python train.py --num_hidden_layers=10 --norm_eps=1e-06 --positions="rope" --rope_fraction=0.25 --tie_word_embeddings=false --init_std_o=0.0422 --init_std_down=0.0 --optimizer="muon" --learning_rate=0.00547 --lr_head=0.00912 --decay_fraction=0.671 --doc_mask=true --max_steps=8106
Each number is 128 + 24 x the weight over its row's rms, rounded and kept within 0 to 255. Layers, rows and columns count from 0. Numbers have three digits each. The size before them is the row's rms in percent of the matrix's.

# layer 7 MLP down (transposed), 768x192, rms 0.0534, rows 730-751, columns 128-191
105:122118126133142118133148134068108104134142095120117137150129146139124137139095102127139152167127125105117127116144140134175101093106125137143130152114131127140170132118107101138146125136130143
105:193112167136135155143104085123069131112099148124131130113121143107137135124142104112088120167112118157062076119131118150126128144130153137147144122133097152113153173139113158143112098116146138
102:131132129130141136103106121106149135135109120075123172116112085141122143152120124123112109130163169149188152148120142120098116124110126148134140130129134110138122078107149196171144067147118131
089:114118170125158109133143173127116110171148146156100137103113123108136097145108052118125123135129156090127123147113163173145130151160180125155145185146115155096081145104094138168123136120154087
100:132098110131091124115110153135172117127125162114109163116129120161079142142150086140153124093136148118114112130138167094113130127091157128120133137142126071088150149123125139117139144175135100
099:140128089106140149089129127095133147154104165168109162121117100147142114156146166178134108157141104116153160122122108123135157128100158129136097133074143116092104135130077130109148099134108149
106:144143110094177142120087112160139100165099149102197132130127152093099094126102148141113152138147135115108141147131160137168093130157101120082116103136140143131110121116136152130089121137141150
089:149095130145150159124134092128115138150119146125130106091162114120120122105108139144140120167150120164135166119133133105141155138120123131174152120122153138152135109120135162144170100132097110
100:108101115123174109145174125100136146134115129091137101143143094181158110130136129125143119139133098097126147145122127122113166151115149136131137131132106098099124123174125084146132091145067073
083:120153143132096161146133136187092087129145155185104139141122157152113151101101128166100076127123099131113118138133143132130131103087151135140151141189153107119152073128143130133135127138128143
099:143157121120106121154105151135127115147133121130149125127119149148117163119107135048098116100136139133145105103113126118109109160130156074109143086147156142135139136180130124043085124106136132
095:134116165130149112145151155181149098160134132126173141124141101116085129071110125125094102162117151132094123134138155141148127122147092126122153145164152122129129159104088114129118126142138151
098:118144143103095162141145121155117177140122089129134152116157172196113126083158147102182150158141143079131129128169100128134139104140153138117121111105122091080147156152140104115139129074103133
092:140095131100157156105155127104147123133143132110110131174168113203135168150137086112120145096098155102103104119139157156151085096124084144134173131119144115122172118106104117127116138118088155
100:101110142133102109122109122097101145158136138145164131151133138150101160129126141141130129150112171160132142125156136106130125105088106138160114133135082102122142137156157130135121117131128110
100:121111101201128105089133106107130161141144108168119151104117127127140119152137061198147118130141132109068120138073130132128113154108142094079129114134132121148148120158124137132121118125108092
087:149085110137170133151132140104113109101101130135147142114100115148149125129104139124154137142126168141129140119131152132162140094076147127175106112113120124124146155104161125157125129124120157
104:144161126132113110149083122107102107089126106127146172125178143148158157081120096117145111114138145138115152139142139115184160094117156131109119110161139108125081110144135110115115098105130112
098:141107122067139153078162137091151151100148126106110134147103139135143145156118132116096111093121099092150191146157130132119138129162120136125122112128136150119118085125124139135128110096152124
096:124129132137134160101137097105154122106131105099118134106126099113184078082103148128103095105145140161136113090144124139144129122123120166131128152154144140156142142093117138126145135122154154
080:142140137123140144099133112140129138089107177140104142152141157134144117132085103096103121097133106097135176096137121162161121148155131088130124134125139150109118121091163088147143131099148121
096:097128137141130097104152079151089153096106119120109144141145158128124104148111117114096133155097118120091163135159113172131141106133115163145138154158115157115138098127142071110142131140147157
# layer 7 MLP up, 768x192, rms 0.139, rows 731-751, columns 128-191
103:128100125112137089091140127145120090110168143133132079116123149092160153116108139130124166080115154133188134092109106123104148109065130080123119110127150108147164122097123130122119097124101130
097:083093104154093099137122143143152107134117094137132124074144113172143159143111136124133115097099107144118150109122130169083172154122127152142142104187148110151129147113146088120159142137116063
086:128138112100125120108124128123146149124109146138113114154103141160130135103108159144099130152157115115165130109150105118106128108133102124123134098169109139124121125123117103095106166130112175
097:133149161139122102141176143128106128147111146131168119147116140141142123128112139137143137140097128085107139128130112117110127098125146150168118142100131146090108093126098157096125085117142180
107:110107178121118117126091110155125126135153118110094130163119162108107168148131111129142119105135141104118105095113140136139135143178114115113113098074150098093135145126156126110124092092124088
103:114101184118124119126080161149099135106145139128100101101141150191150114092123138119081121117135124166135117098119079120094145166093144133153121132147079104128136094104175118138130149150137090
087:122146144120104094151131123125139111133115093190098107169090139170118132138136103118148115118121085091098120149141151139114127137133092129123148144112148138106113134103117091144100120112113132
106:128123102114158090160120164156127093146106109135154125116165092124183104100158136144165129123143143109165132147117144126138142135120136120161121138121121098142129159111126121128115094121145129
084:143146090065127131112115100133128151136135121099105121146140118124136125099115140110139136149133119124125130154127176133102182066154093101101126106102131121153139133108107132093153097157111123
095:125127110093090160109090112120116123158154131141119165143137095174091110139123174105186133127151127188131108066166120143092087126102150153113112113123100128129118128112132128132093081116101081
102:140110079150164153156121141161086143123132128114083165122130200145129146187111152089139155108113116180103146128121097148103145144096120143141125135098103090129129182134131108146126128108090103
100:157124141131101153150142081113141118152159106148118112135131109138125099125145109115140092146136110142138111116100115131126113118166138103133187167103157165153177137159137079162102105121132103
095:125140147147116124138120140121106163140114107135132133099101130129153122122131116139123109121119113133132078070207145120132119138089123096143098157102118125138068135131126146108139086121113117
098:130147175099120138080140120121109114149102121147106147153114118112134142104157163098105150113121132125088121134134133098084211109115162129171128088141171134155122113133110156155144088177115146
100:096132143125109107130088102130139140141122136134118130107100132119140140135144124161094119103129130117134099118142137149085102118105101143125119132162160117151141148134106151132132156103137091
081:167094184163106134140134160129105141167121104125153106081119190110104127115161097154128111148110127125101126093138134130122096159145165107118119110149098151186112117089178141128105106114158149
111:133149122077125201135155116139127103183158153129107134112152127153151116143125146112086132099094140137143115134142140128093128112159108116165159128121111215201143128112070142133115102089136146
098:111134122136081172151144125148120106107131108155071128094134082136141163140164151115133122121133154110134125140142155139128129160124127155161154124108142131133108158160066091120128159118192118
094:140123165125119153149174123139158146124117100127110099129168088107113097121098159093130082111098161144140109138149114165126093120126150141130142185124090141128146144118110105143149106153136117
080:151116170136141157141075097175117151176126076091108092120146126119153132122153122081143098132101087141102072097117148151112120151095128088118117148127144132117120132124143134152162120114171092
093:167140115098132122126125148113100101153156143149124126109065129180147112105144177134156100130100133130143095136137114171129144131143114139137084150144131119154131159121073113127139121157143124